config.yaml
bias: "none"
optimizer: "adamw"
beta1: 0.9
grad_clip: 0.5
Each number is 500 + 50 x the weight over its row's rms, rounded and kept within 0 to 999. Layers, rows and columns count from 0. Numbers have three digits each. The size before them is the row's rms in percent of the matrix's.

# down: layer 5 MLP down (transposed), 320x160, rms 0.0833, rows 207-232, columns 0-79
# gate: layer 5 MLP gate, 320x160, rms 0.0701, rows 208-232, columns 0-79
# up: layer 5 MLP up, 320x160, rms 0.0679, rows 208-232, columns 0-79
down207 098:351497542542472499383497482351494564404486647474500514519491411506474472468429586467589558538590506502512525501538541452532576485488572462520498542533537428504437499468495535446534493422562463530419478528491458474578526457460505517487528527
gate208 096:443474506529451426501529402485442566468535566465540430533483549451533469522518425473529522610501554540517532455491461519528528536479548475506521509454416410514517417501496575538523544444461447500477550511458499401422528473548498533426505517
up208 100:573499494507580488408462473548489443564583501496478499473524478379452469503440400519480557495520650531478561499509470503426453542462588517541597567416444409457408466505547453501479469455510567437499553361494482490488560461475456503568550483
down208 102:526439482478496511461484485495426511431360407494589535513483416486450501500502464463498435482509472542501479505505546361385519535434510571464420499468496458418504501542542439460550520486512463498588576406519552500431410470476441512478512564
gate209 099:524565573642520533424531440432501516433550392511483493438560518481487591397406455441423394468421397446588471487495494509530466492462550506550495560526565509507560438528489559518480401571527531495558484402494430551472498483461520510473493506
up209 101:455528469496498464406532505454450455537544350494549448580538514492551521488505520497456416490448489485553594505509489498436520516452534484546512491492499441516367549511490491498497380526559595540505457391549438498452411538499481479529448558
down209 102:487519415363519495365487563541525491481429559446553477463472475498473509448586457521527493590513461488480480495571516414435572586459425441433469472519516526524485445474375518596523520449499440472464465638559533454481499553551448533477500470
gate210 095:517483510594458471538512524497621519556539514554536446527464418624544526488477540593509498433504450526516476561504531570511364468554404445527498592522452462430544446536523445546499549396520556434594489375500416541489525567505560481423465481
up210 093:434561493453505458463550484574523563526513510532487576516572502453482469460532379498494517497528568528526434484422489512572483459539542519568525540451485484508527537516469509507429470470442538479512473440470529583523410545495495675469486449
down210 092:523465523560544531409523406508506553489566542568484468455543537430590493453543456587493496520508478529501480460492490451471545560518541578429493461477475543512468486459525444585461417428511489581443502478513473527523455503472517471541520517
gate211 101:377440544481454483497451522460509520557425504436434525508523552466491573591481475518538570528454443454412481588420518538480465386492478490444491514544500504504502491522498509499483483505427494500341505487515447438507530437520450467484436449
up211 099:477457524497524576490480547503430545488538509423392454619605585488515606550518546533439492500415528539494414510441467471447445466505510485523578424500550441480515517439527494512573488500447519428516475410452504464494533498524570565575487483
down211 098:558600537486568471526373546536515549548510544466527423520549505551481427465486517496493485507471587473486598448534415572479479502450474527507538584532592591475540534479418475428445472496548467498588503586476518447480465495410498518504483604
gate212 098:531437513541480484430441420521494441490513483610487536521565584432565406547524393417520491502488503530495555437588460562476511457589530350484525481492446399506416402548429568481490431506503481438536500516488534498492529542542547495461523498
up212 101:498463507495487518495528501548466429414469511555544466503441444490494514422431540515477535492583372589504507496433508474543508473420443488525547444414497478510607577595513493433493579520556598578481502414538356474547519444460526490412498489
down212 097:445482542491571490571572578603489420520586574571532465503486410422490501386492460448512520525455446529573504531485472547459506563392493614578472528478543545496518433550515492481413531554535502519467500454517420381529491438471563537514525453
gate213 108:406469492531484468500638433495556535550529485478438571462449439521565542569482519538479431532459480469485500492394509464519391469521477498590560544549460568470550473521469477509403546478528421535607506534460513471516403507484477548514520424
up213 107:507530507520394497473558448549532562515455473573444548460430483531559413513562549582518536521502545517442493463539583436573545552576486528458471448545419444519467462525442501566485513434533484512522568457618477419529530427561488547426523515
down213 110:482499584461447431520543547457515450504518530411548515488462465541484497473509584531479437508479543594572477497517522507522458525540549470399555506537466480551393479444514477487632528441517559552513517512464535508396534583514404511459473520
gate214 099:523473591476452457540529487508542521589550462506508541429524515488537457524487527473461479489455506508541428591550515522607523581571385533555583431485517515610575564477520438500474522474459522543522509511487453448563422463528539598500492406
up214 101:540522450493534516591541503565591470404537414531481528487455447460544557497482534558550442547411463521503421483520574472461528526557532538438467494543571476426503465533509547631507533517503520505473503536550479494568474536450452485547446503
down214 100:506565549526450482392547429407549536489523487492511568502464461413454479435471540434506513500475450466533463463479539498514512448464532570453427375615468497550570533453410323506516529452488529430473552464429477391458493479487513491561505537
gate215 098:447437501545483547563482406438448603505593476569475501504461510460474461542465523541529519513453502547545472578467548426458340493520458463507514529540523519537525467475370478611437488537480475523501400520577495435509458458564513533515545430
up215 093:508498554509468442532498517513574553526412447538484512448540454472455497587486506465406520476597565508534575490541512527576419494559503547504493428505438427398420519514467537494541541438652462519561544536516499465484464492496493408502497504
down215 093:516475556521525402455533507413527504515516451530500551470480364466469458515498504476381508451475460592586481581455521561530529473494466573503454527542450443500489527586443577512478522435487469542497516554465492470548450570610534463505518494
gate216 103:521501467398540484507469546513458442616590530410366539478506429551378487540394538509502416491401544477335399500488535508526555636376548474456540463533542570500507513449494521488442566489473438468481457523477544501480521606438478514543532484
up216 101:504443567533534531417494496485501559477541455500533474505571504555581545563598412542551556492519496516520463477510495494505489476661462496495499541424526534503469468525534553509508500542500580467445524398491462478496446469447571464533509454
down216 092:540555490475432513445577447557528467461528487471521408464477443465537513378487523546498408507436484476482495488524477530485437539514531497527521364511536496555509430398430423575476544616567453488522534555443496528516558537366512394629481520
gate217 102:440505543524503475434601524520534532571496611456597578438459426454452489554517556468508550585497496401529555525451433593447475517512527455567531533575467625512528479444477468521464475576501485500426549565526441481591519474424466541478520501
up217 099:527559534356482523509564492557481452512495520513497536505575471485519424544614531506528514571508539490479427497453508543462440538561487474515454521554473559383527509528550512521509445514558518435552565498523490502503409553540495473474430472
down217 101:491519444507453415501589543420498482493470391496572476484499532509428461539427509500380470514557526543564570451442445362542515488531476614483488460451545501594414406554461527466583551586518443480431488463508499509546521484558494514433569658
gate218 096:542482464574519566421524600487608568514528486533549490471490499451425527470413494488564450506437580466541554480541512517490631509505490507486442499535517558483435457344508454450518536516539530464523462498502462555525558507442531509553610464
up218 098:465575518502495442604529533390521466419497476475589441504529526544441528493449423468436546466474567442422471536451555592549506471503529613516516503545514576386379460517513518619522558441542470529422512474536464556476560509581580496538515499
down218 101:557424489531482540427432473537452430546544466498426403534460519464514501475541533542479539568535497552537696538446464457454480512506450328546551529548468497509438430473526442549481485504459586501527549481449495459555571463458477447458536538
gate219 100:563445461466378565516418449488487580546470489516528525473446531563532449569469470468442589582551549566438582494476382510488539449510497470537522497525506516520493477601401525504483411584588487369517528537518470494462512604426492445528487488
up219 098:598510453484449457548437456562479510540542505579462525493525537567550462443513516416490591556540536516523502497616359522414468451542486473533537508460521529460499550657422541523485438591484463491634567480497462512401468482487473452550451490
down219 094:561508460463509508534530526516518544459467520530481464411487562536453407538452482489414538496543495547492550501566534326455483433471442578494501532378492502480505589619525577421499489572433518468493476482496493537502451460409501446530429473
gate220 097:598517544506543483516474496471496522562523513419471424478397455492503551463517398605538490536468479465467489476514445535450477408504588431511475428443542539621501446392474523541575615604509501442459523440534475455488483515517483542589539480
up220 096:530518508426482520450531567510562538463506503521575446460523524603427476427498475506466387479494593412505583448493535549517477480518555487540421555453497564508506469457538514459479420505482525423543460517525510477492560482417433394391464525
down220 097:466562463552530427468485521487452439629499386509554458508482461502524481523439586513487522519535481553486533463526494583499597479509495562573463508502483490530460562363522529569539501489561475448548539585528436445493483536500595489473488522
gate221 101:521530557466477476528512496584481475546491476532501362531464507505553518565403507516450467510543449478438457493544575514479454504498427404480468516584544530469493525611507548505413448424510523472534427530436423514523474563413453415525495471
up221 098:505399511513468404515560501509607515464499448442500534452518474395522560439455513423494518505550519493547524528500556524475534528581552555591555493448491502531452504389564471440516442511514532482433572582549490492456456478563474552553516410
down221 099:435487534560535367427575476528484677539573459537481599447558535464566471465443601516578510506554533507552457517511449490419487510477579566560540511469526564623444431458546479554477420495612468520429562503621461429487480537498526530541473448
gate222 092:522505437526479539521516496592503564515437538534464476489497536534533511461387485455476488431480464555505525486461494558438499453493438539533532573462521504515402476521544481432486482498557537485453433440512557548502519644492454439458470463
up222 092:503490485521438564472533563492519527477390433567428476461564514544579525511519520491484575480498474599509485525516464468464455437514496583518512465468493422488513542542538566486506472553506442490550567451507588464548426490564490542409456576
down222 094:598478448583568504489483514513457596484472446448540469442539670386483537511550545524480484432495470503547504470520473505539487453449452560522560500508471529492518627476557547484494469487499422564441455540521537373455549462510480556490495566
gate223 096:538427527423487500528405515519567466505469452519417564493541493384520587560500536417504605496543561595442424533586480549493545461575583562506538381566486407498576531515461447449480390552483611546463512509491550428477441582455487475544501408
up223 097:440559564432587457532474593557580485460569514466482536445524411492552474464428523448442522558470495541505508546520568515498511376504553438554423504566592531484608544491442516485523570447516543458427531531509574576501445586503532490586483510
down223 092:526500503540479506475444515470472494524511491465514482541482495525446493515462531460520427491420440503446561497494561476465450533479475509522506541434536496496581498444411563458542490420438485484457561454556458585553549488447624533557589587
gate224 095:422417568470457502511515616472541520493543464452477407529415551529421516387510498492514554423449465488410536504497485599476424515516503500518494514501421564525496480505470519552476334483490488503454555532501567431517413506552440493474490453
up224 096:599504601453434526461498492545555516519443502536613484442473527507502507508414539449493396478505496505596471467526519500545552505423498532458450449546446355445539538563425546415540536571453407548526443417475534460542515530577495447448534498
down224 100:447531454477450474492497505540516500423553464487541479531428479423425440428547553463470501443603489495501467495563464564481476470497486478505417563506487486457469554520520499492459439544456559537582529425493494424511449447508437394483429517
gate225 097:594511442540460582587504516444464584466457462476509532467550451460408470456522486576492512469469563583497594540563506502522491535498566472477539575439484443539543446468498494578574412520556580513434530399498420456549517582559499439528529492
up225 100:524513559555425547529449498545548528487436448433503513520575453580579513510533404404460529467470452563600554557494584500578622445486461476465536536553384491476497571467480515476590510440495557494494499408515472440500585515512460446484506544
down225 098:453531446527567471561468574475440666547429419446441492495442552466399450491519482465459477532588523422466481499573445568500500499522592514498428450494473470496484403572467554586551510451454422497453424490477538562550466504546468410418376409
gate226 093:479505495552497441532549493575553507538489530506486475546528524524543493581442508519494457483398508464572510461638424556521488491428547429543529536493461556414474464511398459510440505552490480471494443583517567409496394494500510518519410458
up226 097:527489494441485592491487481496628551519536471534516629416454525518469567517480455484535507432579449476529528568486547530538451496592434484481520557509466539471449578496539387484471565435479471517541425534503512542460476474542426541439469496
down226 098:477527467512490599451501494507470560522496477499537548437551493542444526436486497552544472363609466531525563540501464470522516518532525550438399490489530511532533559444525464484478436428466422490490570455565517470435507424505510408461456509
gate227 097:496484527456513573606570492497453524542514531514453542469534524511524443549495565451464489389446544585414440505523539515475473461524590455651574586562593497536496530548456444441539572532533523386484462478505473563557375532487533455488522490
up227 095:543491469549505566588463526493529514444467472565577535596540482585431543468504532466528457458441483485532435666537391536531500523482537479597518524560468552479466482519547444540462564477533468545544467429507542431482567509570506531569540419
down227 095:522389495509529498505533566435523472559435455477543434487521457431514409537512488457520540550526485475424525457464550606538433513468496470394545552528455477479479492495497641450537448491407543415468574549483564484503501540553434454505489552
gate228 099:579445455524478530405459506540453484473545491443497458498463459484420530487560445583545443508499514529539434530535419460387554518530505532499515527556529407577523555536383476468543506518530495526427457492575413467518426485506491487489526571
up228 099:464604557471525487518519490424520465594517482526516606525576516378484468589572473423488550493498564593506521357505555571569411514601397532518503506520565477485444461415485483562440540468585512472514480447506540538501520548469418591502432441
down228 097:485445454514503405573506479520561493467497485480392438451517446557538513523551474530503461470441471496510552517511529566468520481523578499432491516491472547492457509521499482616512513376588500503395471433486543478530444520461471436481525496
gate229 098:381527570459502484465495458389457556454629488435589520507501486491404514569493400472520401515465478439418437493470462454541491507503525429464480524564561499546516398489452437607412496431512580485472481462464460576542408546472480530491547500
up229 097:493431550456483491500430443425431581626569465524542516562517538450519509614500483488517432528494512464459455416555515506537548455586502486446582502427552530498559444442520527550463452463523565557523530451453508603512514424482471510461464452
down229 099:534468468604504550556511572633553411455407415555450456507518449454522496380482464505496510510467483584517549560507445441489399463513506621521504580446470467561515561559455435484517492432460449472458496543491449311489591511482440503460502483
gate230 101:465497417576554555557576478538564485545540558429423555488508562483476469501520482528535468543506527588490462384539560552511541492549535531523541597631558417543515518506545465586378564444530573522514516478537475563598450467523489479520527607
up230 100:430452489409468522407548433532551465557472572477509490484472475568527476564472457597448512518439496478539446383441399496574438493390553472503447515461595508555462471459506423510488496601492535462494471523538554492525436470456455486530438442
down230 103:517513524488500437440516505484483577552499523472506528486484435502548550470498557476461490452489520480513499617421636486560494571589539506497573471437446524382543439484484533515612435538522461476509489378413504372458492534493521462568474525
gate231 096:457510554525481510453547524547586540542498451479503454440464424505593408547501512617469475487569527480546467465520540511629506445497508429561526352507408521557554491487446514493468460422568470475507569486448481445492483459493515527431515474
up231 101:548494478490534520524466514505609477568451486533481534496525430555476458477454546546474448543521494519471635410492477561514520480515490475590402445492466480528469520537435531393566604508484459588459478490452492505477626551487521533493512538
down231 101:504538411480564596521503492570465462480574491550483531443500536498421495436512564559474464551509479483552660447505541541465421468500512529510479473417507519491489565438463555591578587462459511541464534436429465589462572536522543470467465519
gate232 099:571555548444458463590418481542510586571495504488553550517540475466424471485514528546507464496412550423494540505423518497450514525559465513542386543483442500537426514534499441533446542619542535453521494463543541492469484577443403398517448594
up232 106:472506537458459520510401500537506531551371501613502460451510442605589542495497545610511439429401395546473492464527534459420469425551517495500413486479446526435485450559501446543509465506516550497463468443609567540555500530496440473572500449
down232 098:496499541550547606485468580505503493532514533436455506477439543508510485548520595477504457472431413505443544532458435580531550488469461456526516508532469495569468518472479531515526549396562549447512465574416398471528365443526441478512447487